{
  "num_attention_heads": 2,
  "hidden_act": "tanh_gelu",
  "positions": "learned",
  "parallel_block": true,
  "weight_decay": 0.053,
  "decay_shape": "linear",
  "doc_mask": true,
  "dataset": "wikipedia_en"
}
Each number is 128 + 32 x the weight over its row's rms, rounded and kept within 0 to 255. Layers, rows and columns count from 0. The size above them is the row's rms in percent of the matrix's.

# layer 5 attention value, 128x96, rms 0.152, rows 68-127, columns 0-95
size [101  94  89 110 107  83 100  99 108  74 108  97  98 102 105  98  98 117  96  92 109  79 108  85 100 103 113  95  88 103  88  91 100 101  93  97  90  96  91 102  99  93 107  97  91 108  90  96  97  91  95  94 101  78 104 102 107  98  87 103]
[[133 155 163 153 165  79  94 129 149  94 135  73 105 181 178 126 144 133 147  91 147 125 119  95  90 120 144 114  96 145 118 172  67 106 169 146 108 159 102 150  40  96 134  99 161 116 111 134  85 139  67 103 103 131 119  74 125 175 141 154 133 154  89  69  94  95 117 126 137 137 102 135  90 138 132 146 115 124 180 172 134 152  90 165  95 141 143  48  68 129 187 106 138 152  75 113]
 [177 148  91 152 140 150  58 125 103 169 143 164 125  50 102 131 156  87  94 144 123  78 115 126 145 174 132 175 130 170  65 104  99 178 160 133 147 137 140 144 138 135 160 107  97 180 183 146 107 194 141 155 168  36 131 124  91 158  98 140 138 179 179 150 108 114 137 117 125 159 119 159  99 107  94 111  86 184  94 134 113 137 141 156 141  97 115 118 147 117  84 118 136 115 142 190]
 [160 116 142 131 124 154 149  69 185 140 132  98 121 132 131  96 165  95 119  67  97 179 114 144 154 177 173  89 100 153 159 141 100  78 149 145 194 105 144 163 190 139  71 118 131 141 111 128 134 116  77 144 128  80 185 133 162 126 144 154 126 108 154 106  86 124  83 124 139  43 115 157 128 108  64 135 156  95 108  89  89 105 119 141 133 103 189 176 162  94 132 151 122 169 165 168]
 [164 132 159 149 173 175  69 122 147 164  87 155  71  76  81 149 109  99  92 120 105 108 127 168 196 102 108 130  89 129 161 110  76  76 141 145 144  40 132 125 172 134 119 139 134  76 147  85 119 157 123 134 105  67 169 140 188 135 125 152 138 109 180 154 144 157  89 114  94 146 112  99 146 123 132  74 127 152 137 110  78  91 138 131 133  66 125 186 141 124 129 108 143 177 151  98]
 [123 119 126 172 122 130 127 128 135 162  91 181  72 111 115 129 160  53  42 112 116 112 156 132  88 195 180 140 128 101 106 121 124 113 187 184 155 119 112 151 144 166 209 134 113 120 139 103  83 156  80 145 125 116 135 185 141 143  88 167 122 122 103 120 106  92  97 143 140 103  79 143 154 131 102 173  96 219 120  90  70 142 148 112 121 129  81 155 125 145 166 153 114 105 135 126]
 [127 115 121 135 104 153  86 112 138 128 131 148 129 164 121 133  91 142 140 145 112 105 141 124 113 243 137 145 131 149 110 139 125 126 105 143  76  74 129  31 121 113  89 150 152 156 111  63  84 132 120  91 127 158 100 171  86 106 106 163 133 119 133 169 115 104 125 118 107 172 143 173 171 149 177 163 160 151  76 158  59  89 105  83 155 221 136 152 115  97 111 127 106 111 116 154]
 [102  59 116 135 135  31 114  85 155 156 120 173 119  37 120 171 102 142 107 151 109  84 117 164 142  90 119 112 100  81 122 177  96 177 175 141 164 120 106 102 193 156 127 172 114 121 140  83 122 168 131 145 164 140  71 119 152 166 121 142  62 153 100 144 147 181 121 161 151 114 139 132 151  92 153  98  89 141 188 148 107 169 141 133 117 141 113 159 174 128  96 124 141 127 113 112]
 [102 187  53  93  99 110 123 181 148  64 141 120 126 112 150 121 107 166 202  97  72  92 134 134  86 143 130 101 134 148 151 157  82 124 120 150 151 156 205 126 129 121 133 113 143 131 130 141 138 129 123 109 117 213 104 111  92 177  85 131 165 119 144 181 168 143 158 131 117 190 106 120 176 132  94 113 124 143 144 145 178 171 134 121  89 195 143 187  96 118 140 125 119 159  84 153]
 [ 99 121 120 119  97 128 131 136 144 172 136 190 121 120  84 155 106 128 132 101 107 158 110  89 102  90 149 103  91 124 152 117 193 148 133  81 102 114  84  32  92 156 146 129 123 125 110 120 122 125 157  98 103  98 132 153  87 102 107  98  60 125 163  87 125 157 172 153 158 192 124 130 179 180 171 162 159 117  81 160 144  73  89 128 131 129 137 123 143 122  52 137 112  54  84  94]
 [113 115 167 119 187 106 139 105 135 140  67 140 156  82 138 156 127 144 161  78 109  74 118  66 169 106 123 131 136 122 175 176  96  81 162 165 103 103 124  88  69 109 112  78  88 179 135 153 106 119 148  87 176 138 121 134 153 135 174 131 142 136  93 131 129 124 129 156 137 182 128  83  85 162 179 164 162  94 121 130 188  95 118 200  82 117 112 123 161 134 151 116  80 164  75 150]
 [112 104 104 163 101 116 101  99 138 111 146  43 142 170 119 134 159 122 171 154 142 177 125 180 143 147 122 141 164 148 118 142 158 151  99 151 110 184 144 130 112 148 136 151 184 129  42  84 158 106 104 164  89 125  57  96  93 107 133 201 104 136  93 129 159 127 212 145 134 127 101 178  84 117 118 161  99  88 165 116 183 149 126 135  99 155 147 131  93 155 136 167 180 103 124 146]
 [128 110 121 149 146 110 148 101 126 132 156  95 133 151 148  86 149 114 126 106 134 145  90 106 106 127  95 131 195 169 119 104 105 149 127  81  69 136 141 178 109  73 122 145 139 123 118  92 163  92 113 190  99 111 152  44 139 132 138 219 101 164 119 107 121 127  94 161 125  94 105 160 116 104 136 117 137  69 228  80 154 136 127  97 157 153 137 174 105 148 180 168 185 160 150 158]
 [105  89 113 159 142  85 130  93 132 131 126 156  67  86 112 134 138 121  92 157  61  98  89 177 156 131 151 131  93 117 137 154  65 167 112 189 134 106 114 122 167 183 177 138 100 149 132 114 177 148 160 171 137 137 107 162 130 142  94  89 155 142 117  92 130 153 116 154 144 101 157 148 151  95 110  82 119 112 167  68 145 101 118 133  76  93  86 181 233 142  94 139 115 131  75 150]
 [116 147 135 134 161  77 138 135 110 120 143 158 157 115 144 121 193 143 121 112 135 165 159 163 172  70 161 111 167  84 139  68 132 111 113  85  87 146 156 117 139  42 144 119 113 144 114  61 142 124 175  86 105 102 109  80 135 130  97  79  82  86 148 149 154 163 118 118 127  65 127 143 128  90 131  65 130 157 132 102  79 133 130 113 142 144 196 166 137 151  91 202 161 182 111 110]
 [110 126 120 147 180 100 126 123 122 153  82 155 102 153 136 112 113 140  80 195 144  95 160 127 132 109 168 145 155  79 109 125 128 143  84 144 105 116  78 103  93 118 206 124 107  92 112 146 157  71 119 118 132 151 137 205  54 135 159  87 122  97  82  62 131 127 133 157 144 149 136 123 108 127 126  66  95 128 136  96 126 101 160 133  84 136 122  78 170 186 144 148  95  90  60  63]
 [128  78 112 169 140 159 115  81 143 108 127 170  72  85 143 103 138 106 127 151 107 118 134 160 172 125  81 158 103 129  94 108 101  62 143 147 151 121 189 150 152 115 157 144 100 105 130 108  91 136 126 209 154  51 156  79 148  69 119 161  77 104 155 148 148  61 148 105 139 148  92 113 136 139 147  95 137 114 192 146 110 183 166 162 170 161  71 127  98 114 153 159 148 120 152 163]
 [ 98  89 109 147 110 105 144  76 219 181 107 174 147 125 136 138 136 187 160  82 138 143 160 121  99 105  37 147  95 114 125 108 137 122 147 128 121 142 195 147 141  99  98 160  66 103 126 136  90 165 162 191  96 143 133  97 179  71 125 157 142 156 151 143 113  73 135 140 146 128  82  99 128 145 112 158 134  76 176 153 177 146 111 171 148 156 140 172 140 102  85 129 109 110 139 137]
 [177 185 105 112 181 190 132 184 137 130 115 124 131 115 108 171 139 139  90 138 174 137 183  82 151 110 133  95 160  88 136 111 118  85 129 118  97 110 136  66  77 109  73  98 196 102  71 106  70 122 128  64 107 140 101  88 108 151 152 121 119 163 146 141 135 114 145  95 152 122 141 114 127 196 188 168 130 105 102 139 112 146 141 152 119 168 118 116  35  93 127 122 125 137 101 159]
 [163 136 129 149 146 124 143 131 108  95  70  86 143 147 123 143 134 108 112 150 143 131 170 143  70  58  97 155 161 133 131  97 161 125 164  88  70 157 161 142 100  93 133 116 113 166 118 115 167 112 110 100 104 167  70 104 103 150 150 148 155  99 203 120 145 135 171 136 149 181   9 111 134 134 135 129  63 145 142 114 133 116 140 116 147 167 180 138  92 161 127 172 117  68 106  78]
 [128 100 125 159 114 118  97 120 158 146 115 149  91 170 111 137 149 120 147 126 117 118 131 166 218  93 103 184 110 122 131 156 106  71 119 220 113  74 155 100 160 196 129 124 103 140 120 100 111  73 137 151 180  61 161  80 172  85 141 163  97 124 131 169 177 154  92 135  98 180 142 143 103 134 167 113 162 141 174  71 156 119 141 144 146 135 145  85 103 148 144 133 142 135 181 155]
 [207 107 119 170 128 160 132 136  87 154  88 137  82 142  90 156 112 139  56 194 144 115 138 112 183 145 118 155  62 117 120 128 115 122 123 113 121 133 179  72 135 135  87 112 149 122 124 115  89 163 164 149 140  97 118 101 107 163 136 112 133 111 147  88 138 106 123  86 124 131 202 109 147 162 151 112  98 136  60 129  97 119 182 167 112 123  88 203 115  81 141 141 162 140 134 218]
 [ 92 133 117 124 137  83 101 120 138 159  63  98 130 153 169 154 109 183 148 126 170 157 124 141 168 133  89 108 167 123 111 164 155 165 185 139 117  93 155 106 124 129 131  95 146 121 127  77 160 135  93 128  75 143 123 178 153 181  76 192 117  61 177 134 123  93 108 138 108 147 104 147  66 104  95  80 105 126 104 103 140 178 148  95 135 150 153 137 121 165 120 235 136 147 123  79]
 [ 86 112 122  97  99 116 141 148 111 135  93  86 169 158 102 120 127 130  91  89 124  86 127 127 112 106 158 107 125  68 135 169 153 105 128 124 134 123 131 152 155 120 159 124  93 160 165 134 126  42 119 147  89 112 142  98 159  85 142  86 177  92 118 170 177 221 141 121 103 119 126  89 121 114 148 147 136 208  67  55 170 129 142 109 124 104  57  98 187 128 185 121 130 135 148 152]
 [ 62 167 113 132 144 115 144  98 138 138  65 112 150 135  82 114  87 145 166  75 114 168 103 109  80 138 138 179 154 181 153 100  94 157 116 117 136 148 132 130  61 110 130 137 120 147 105 138 142 112 147 152 102 101 153 138 136  71 120 103 144 188 105 167  62 114 165 126 154  60 113 129 137 203 146 125  49 106 128 130 176 130 106 140  98 117 119  75 165  83 166 128  99  70 154 165]
 [142 101 150 142 124 160 189  90 109 114  79 100 134 126 119 177 134 131 128 131 135 125  92 100 138 130 127 124 134 131 168 116  87 153 153 123 101 129 140  93  96 171 107  97 129 158 137 152 142  93 164 153 158 166 160 138 129 138 167 146 184 157 113 175 132 142 128  44 175 123 153 140 157 171 142 206 155  66 110 107 213  69 139 113 145  53  99 100 127  76 132 121 159  85 121 200]
 [129 151 124 104 153 131 172 104 179  73  82 107  56 118 144 102  62 129 170 132 104 152 119 156  90 166 169 173 100 167 146 150 111  98 167 128 181 134 151 165  80 109 135 131 107 101 118 183 124 128  98 111 126 158 157 132 124 123 152 106 153  72  65 149  94  48 145 119 156  70 157 142 134 163 137 130 163 101 180 124 165 137 113 122 129 146 104  93 156 110 179  97 137 119  43 114]
 [ 72 186 140  99 106 159  99 201 113 190 139 188 169 165 140 152  80 107 148 141 116 114 102 142 137 132 153 137 127 123 142 102 139 136 125 153 150 130 165 125 159 139 145 164 112 130  97  91 168 135 159 122  85 146 176 182 160 116  96 102 114 149 132 223 170 243 166  99  91  94 129 159 142 102  98 116  88 109 130 130 158 141 126 112 152 118 102 156 127 181 126 103 161 160 114  96]
 [158 130 119 185 147 133 137 156 138 128 163 139 126 166 121 151 152 127  98 179 161 150 113 111 125 133 130 168  96 109  77  90 210 130 125  77 113 140 168 145  93 173 145 132  98 148 134 153 135 167 104 108 162  97 176 135 156  83 108 107  79 128 145 126 120  92  75 138 187 135 122 151  97 136 112  64  89  88 108 162  83 161  61 150 176  77 173  83  89 159  76 137 162 129 175  92]
 [166 104 127 110 142 110  99 124  98 120 103 158  93 125  82 147 161  99 126 183 160 116 146 138 199 114 142  46 121  99 152 132 101 127 163 117 117  94 126 108 126 137 112 156 179 166 111  84 118 140 100  83 172  32 113  77 113 178 100 148  69  70 146 114 123 147  86 117 170 105  92 163 174 132 175 105 109 126  96 114  88 119 155 160 132  97 123 109  94 158 104 143 126 170 167 193]
 [111  76  94 123 111  97 103 149 101 173 151 199 174 142  65 152 153 115 188 108 112 113 129 106 117  75 155 124 104 123 124 143 125 158 138 163 104  84 115  85 112 150  53 161 178 160  88 109 122 151 117  84 158  83  90  97 122 106  78 154 132 148 205  91 121 142 105 122 110 165 129 107 112 140 188 177 108 148  94 132 150 154 102 136 148 132 131 163  72  85  86 142 113 171 165 177]
 [ 68 128 126  99  98 155 129 128 109 148 132 154 116 174 121  93  94 147 124 122 144 137 117 118 133  71 138 140  87 107 130  73 130 108 148 136  97 111 131 106 102 109 145 155  75 172 152 133 103 165 126 140 129  90 156 194 120  77  89 169 120  55 170 147 161 129 128 106 103 188 175  79  87 128 104 135 128 192 142 109  86 129 187 202 115 171 125 198  94 150  89 134  66 149 142  89]
 [113 131 114 140 186 159 114 101 139 169  67 175 106 146 142 135 150 142 116 114 131 160 143 101 144 133  63 150 153 181  99  94 128 162 136 134 116 104 145 102 129 158 152 128 137  98 129  61 173 152  70 134 170 100 129 146 102 150  89 144 124 133 110 171 108 107 107 193  91 169 150 187  62 129 107 148 101 106 179  87 154 199 135 119 123 181 136  76 145 160 115 159 159 211 165 135]
 [115 122 178  98 114 162 139 132 111 115  89  54 111 144 102 128 111 147 127 106 123 114 125  83 184  56 121 126  87 148 202 152 113  80 149 155 162 115 102 144  95 157  97 107  53 158 109 131 105  79 163 111 176 144 137 157 204 115 136  83 167 127 118 153 129 142 105 141 124 179 125 152  98 125 151 130 128 123 122 133  94 114  90 160  80  79 126  70 159  67 117 150  56 166 102 131]
 [119 110 109 186 119  96 103 130 113  94 101 134  83 102 136 107 208 108 192 123  90 122 114 145  76 144 116 140 133 171 169 140 113 136 131 130 157 195 122 135  90 158 128  90 161 184 118  76 176  82 163 143 181 108 108 113  75 194  62  97  84 112  90 135 130 130 193 124 130 120 109 154 210 126 109  91 128 126 136 115 179  96 104  93 115  98 125 139 139 139 131 166 122 124  81 118]
 [121 126 114 150 140  82  95 162 148 113 142 158 113  62  92 143 138 141 145 104 127 127 113 149 234 149 151 141 144 119 159 100  73 115 118 176 112 159  95 134 179 154 157 161 171 133 105 117 118 165 124 135 136  76 116 163 141 126  81 181  75 124 114 179 213 148 142 127 107 138 126 111 174  82 159  47 156 140 154 140  47 131 131 144 116 115 141 155 138 145 184 140  82 147 140 143]
 [105 118 112 140 100 100 157 102 130 144 122  89 151 110 129 158  51 148 106 134 132 168 109  60 163 116  63 156 105 139 178 143 181 167 174 105 160 122 126 172 188 161 105 142  48 179 140 157 100 162 152 126 116 180 148 148 196  96 117  75 152  98 153 130 114 168 132 111 104 127 177 139 123 120  84 136 134 120  81 145 118 165 125 159 122  98 135 124 168  43 133 147 105 132 118  84]
 [107 153  99 136 192  98 151 142 175 140 100 148  71 133 123 164 134 142  84  81 124 135  69 125 159 128 120 146  50 135  63 152 121 108 118 122 147  45 180 141 138 138 170 173  50 116 135 177 100 128  69 174 139  90 146 118 169 118  87 143 171 106  83 152 108 128  97 146 150 141 149 125 106 151 152 103 109 157 132  79  90 127  80 104 142 141 117 111 163 108 159 161 127 165  79 106]
 [130 171 156 133 160  81 129 118  86 101 130 136 148 181 133 110 156 162 144 115 172 142 105 167 179 156 144 126 124 128 138 100 169 164  84  93  97 135 165 142 154 115 141  90 114 191 125 156 108 139  97 116 155  94 154  98 155 185  96 140 207  73 104 101  91 109  99 128  95  69 167 153 115  94  98  75 139  97  30 128 121  97 120 110 163  81 141 116 148 134 185 146 133 187 110 124]
 [ 69  86 101 153 113 155 123 122 139 139 142 157 125 126  95 123 178  83 133 105 100 152 122 128  96 189 143 131 151 167  45 121  91 158 125 200 102 138  94 130 151 140 162 148 156  91 109 152 106 155  84 196 125  90 113 146 118 128 111 208 129 143  94 122  52 129 129 185 134  93  80 128 101 136 126 132 122 173 118 125  95  85 102  90 147 165 131 137  97 108 159 145  84 116 143 216]
 [184 150 106 121 155 122 165  86  94 120 142 177 129 107 139 118 115  66 145 153 132  95 177 170 161 178 129 103 155 151 141 124 124 154 130 129 138 126 128 120 168 110 128 159 198 130 116  49 149 108 169 135 161 107  77 122 120 160 127 121 140 113 121  64  96  70  85 108 141 125  84 189 144  40 155 137 100 103 144 103  71 192 164 138 146 151 161 127 131 172 146 157 193 120 125 103]
 [116 111 136 104  99  68 136 162 108  45 159 110 174  85 121 130  80 116 198  92 110 136 109 167  90  60 151  78  99 143 194 124 101 177 149 149 164 136 123 143 105 164 133 143 133 126 122 173 126 121 120 132  90 126 113 166  76 159  77 193 130 105 141 124 144 136 136 139 114 142 111 159 164 111 118 162  91 175 172 162 147 167 139  74 114 151 106 189 146  99 158 134 190 149  92 139]
 [118 101  89 101 195 172 157  60 153 150  73 137 139 123 117  79 111  81 115 196  87 132 156 196  96 110 133 119 128  70 123 159 126 158 138 152 146 149 160 158 157  79 108  98 137 124 132 130 122 134  72 131  98 126 109 149  74 140 159  91 126  65 120 119  79 148 171 146 128 110  99 125 177 183 119 119 170  99  74 126 169 141 197 137 112 171  67 143 134 114 139 120 148 139 155 164]
 [ 70 106 105  91 118  99 104 149 104  91 117 152 194  89 145 105 156 116 175 162  72 136 183 152 110  67 159  94 152 131 114 121  77 116 142 157 137 159 127 156 177  81 112 106 108 182 142 114 183 143 132  60 125 140  82  60 126 122 134  69  95  88 105 134 127 192 174 108 118 105  84 103 163 137  99 107 125 182  98 176 118 106 111 139 142 149 148  87  86 140  80 144 132 122 120 128]
 [137 102 110  73 159 167 126 120  95  76  96 173 124  98 150 132 169 141 101 180 144 108 175 140 190 124 165  99 117  94 127 122  88 117 105 130 118 157 146  96 115 184 140  90 166 122  71 130 157 143 112  63 154  68 168 161 108 111 124 107 141  83 123  95 154 131 107  74 183 146 126 146 106 147 111 100 138 104 110 161 125 129 126 161 143 101  73  23 150 152 168 123  83  72 157 131]
 [164 104 150 148 132 130 100 115 164 140 135 122 119  90  61 155  78 151 140  45 144  97 119  82 140 127 167 139 111 130 196 141 113  75 190 116 140 130  77  97 133 153 158 129 132 124 162 151 105 146 150 102 134 115 145 157 149 118 177 212 137 159 149 151 169  79 119 172  92 184 146  71  90 152 117 152 153 130 146 148 174 139 131 105 141  83  93 185  90  75 135  76 111 159 118 109]
 [102 159 195 167 173 141  98 171 157 113  60 149 132 161 110  96 141 131 199  87 130 158 104 159 117  84 122 134 120 167 173  84 125 102 126 172 134 129 110 113  70 158  69  80 165 140 109 107 114 107  75 108  78 160 128  80 160 171 101 177 108  89 119 176 124  86 149 131 116 162  73 135 178 154 164 153 114  92 144 121 118 101 105 131  89 132 156 173  97 156  81 127 115 143 146 155]
 [ 95 102 141 137 125  82  91 136  57 110 148 159 141 153 120  97 122 136 130 156 166 184 117  95 190 134  87  75 140 125 139 100 120 156  96 167 171 162  66 117 151 177 154 133 129 172 152 104 144 111 121 128 120 132 156 139 117 108  57 110  79  95 168  81 114 120  95  66 113 143 144 116 159  85  99 106 113 149  83 139  69 178 185 133 168 111  92 156 120 112 102 156 113 161 210 135]
 [145 100  42  71 110 125 169 135 120 137 128  90 100 126 101 164 131 160 185  77 132  93  92  72 198  91 129  85  65 107 126 171  70  82 122 102 130 122 122 104 124 153 127 159  79  90 105 195 132 118 151 116 161 117 121 145  45 150 118 142 115  90  88 141 135 142 125 110 144 162 172 117 124 149 116  95 187 116 107 135 165 129 110 129 137 172 135 108  92  75 139  93 123 134  91 160]
 [139 102 135 122 105 118 108 110 115 155 197  90  77  84 137  83 156 103  97 145 139  76 134 125 147 154 122 136 127 146 107 172 112 158 170 138 129 149  97 118 187 169 159 140 142 160 190  97 102 109 103 163 120 132 111 136 209  97 137 212 118  88 136  73 134 104  67 176 101 112 125 113  95  75 105 105 196  96 105 121  71 151 151 105 114 112 146 187 133 160 115 120 123 188 137 119]
 [106 138 160 152 173 185 129 134  89 161 100 149 141 144 150 142 159 167  66 128 143  69 188 129 126  99  54 168  77 122 125 163 139 110 101 133 151  97 139 148 160 109 140 147 106 115 129 116 142  67 183 171 144 189 119 138 183 121 129  98 198 158  98  71 122 152 130 154 113  84 103 125 110 106  95 114  89 111  87 111 127 127 113  71 100 126 147 157  88  69 138 182  91 110 106  82]
 [146 127  69 107 163 110 102 134 108 101 139 135 147  64 106 107 137 111  96 127 121  90 122 165 108 115 178 102 101 145 112 149  99 177 118 140 188 165 113 159 183 113  93 138 171 172 154 151 136 120 131  77 213 106  99 163 126 163 103 106 138 148  84 126 129 152  95 136 172  50 122 101 142  74  62 135 119 145  83 106  70 107 143 105 152  75 174 118 126 137 122 104 126 195 177 124]
 [159 159 190 136 123 158 124 119  99 119 133  99 119 144 120 124 161 111 159 117  97 115 121 148 144 132 107 165 109 176 165 148 194 121 121  77 139 128 134 162  78 129 138 123 152 163  96 153 153 100 121 208 133 119 108 113 128 165 115 212 163  81 142 132 149 102 176 227 112 198  68 147  91 151 124 121 103  77 129 103 165 126 109 146  68 120 163 161 161 103 145 184 115 140  89 108]
 [114 171 144 111 107 105 137 162 174 116 179  61 102 125 157 132 112 109 117 129 162 185 124 138 102 160 161 125 143 120 144 126 166 169 137 154 184 123 130 146 198 182 121 141 158 149 149 142 100  81  85 172  92 188 114 161 184 115 144 157 119 111 113 182 109 156 121 138 110  55 160 153 152 132 131 167 166 105  99  92  61 163 156 100 122 158 178 140 175 120 171 114 194 156 148 119]
 [109  95 113 146 144  51 115 168 116 185  89 153 131 144 120  94  96 119  93 143 173 124 157 119  97 141 108 160 156  96 176 125 139 165  65 155 159 134 107 133 144 139 163 128 152 164 147 113  95 101 105 129 110 191 157 159 126 126 159  96 140 103 125  71  97 152 111 108  78   8 143  66 125 126  91 120 120 141  93 143  94 167 177 120  97 133  95 142 133 103 212 128 114  97 136 108]
 [154 118 137 106 160 166 103 124 130 124  95 176 114  54  97 173 153 159 127 171 114 111 176 132 150 109 116  92  94  79 130 153  34 125 193 144 107  99 118 141 136 115  68 139 153  99 146 183 137 189 163 121 147 115 105  48 144 171  99 111 115 127 162 103 142 126 111 130 157 181 128 123 145 150 169 101 127 168 131 141 127 115 142 177  92 138 107  97 126 138  96  94  82 106 181 201]
 [139 108 125 165  99 155 128 132 131 180 125 156  90 131 102 103 142 114 139 150 160 127 159 192 148  82  59 129 105  97 118 144 123 108 138 156 173 108 161  95 170 152  62 129 151 119 121  61 110  95 109 183 104  87 120  74 168 164 114 123  71 128 151 116  93 158 182  94  82 132 137 135 175 111 156 108  99 139  85 144  97 137 209 146  75 164 119 173 109 147  80 129 117 146 192 157]
 [173 174 123 141 188 131 134 146 127 138 147 126 125  76 121 173 129 142  99 140 140 116 130 161 176 120 155 179 193 103 109 128  92 161 120 120  72  97 122 119 144 145 188 141 173  87  86 115 179  70  94 145 120 135  83  73 153 110 145 180  84 167 114 100 167 148 133  93 109 144 141 163 129  98 204  83 128  81 165 120 115 166 124 118  86 137 115  69  96 145 166 145 154  69  91 136]
 [ 65 129 117 105 144 151 187 120 150 160 111 100 140 111 131 141 181  68  98 127 158 152 123  79 135  82 112  76 162 102 114 107  93 182 158 162 131 155  89 100 215 157 121 137 142 125  87 104 136 136 144 124 145 120 115 140 172  82 155  99 124 127 155  76  82 249 117 176 147  70 106 120 135 131 142 144 139 130 121  91 154 116 159 127 109 120 135 113 173 122 126 151 107 128 196 163]
 [116 110 162 180 154 114 142  76  82 210  88 175  91 146 116 146 112 147  96 125 110  88  90  70  95 124 140  89 108 175 126 111 179 192 162 101 124 121 119  64  99  69 118 120 146 136 143 128  98 138 154 109 151  74 161 112  85 108 168  64 150 127 122 107 119 171 170 173 107 198 120 107 169 123 187 147 147 103 108 134 158 101 115 156  80 125 142 116 154 141 118 130 137 139  74 130]
 [ 79 170 143 111 148 114 157 193 150 135  65 202 145 185 113 136 150 112 176 110 111  95 112 112  77  89 163 155 105 142 116 115 118 180  66 153 101 104 135 103 118 129 161 171 153  59  88 166 176  73 144 146 112 139 167 116 107 114 153 148 147 141 151 109 139 173  94 159 118 137  90 106 149 120 187 125 111  74 167 100 158  96  56  89 125  93 126 141 127 137 155 125 155  92 127 164]]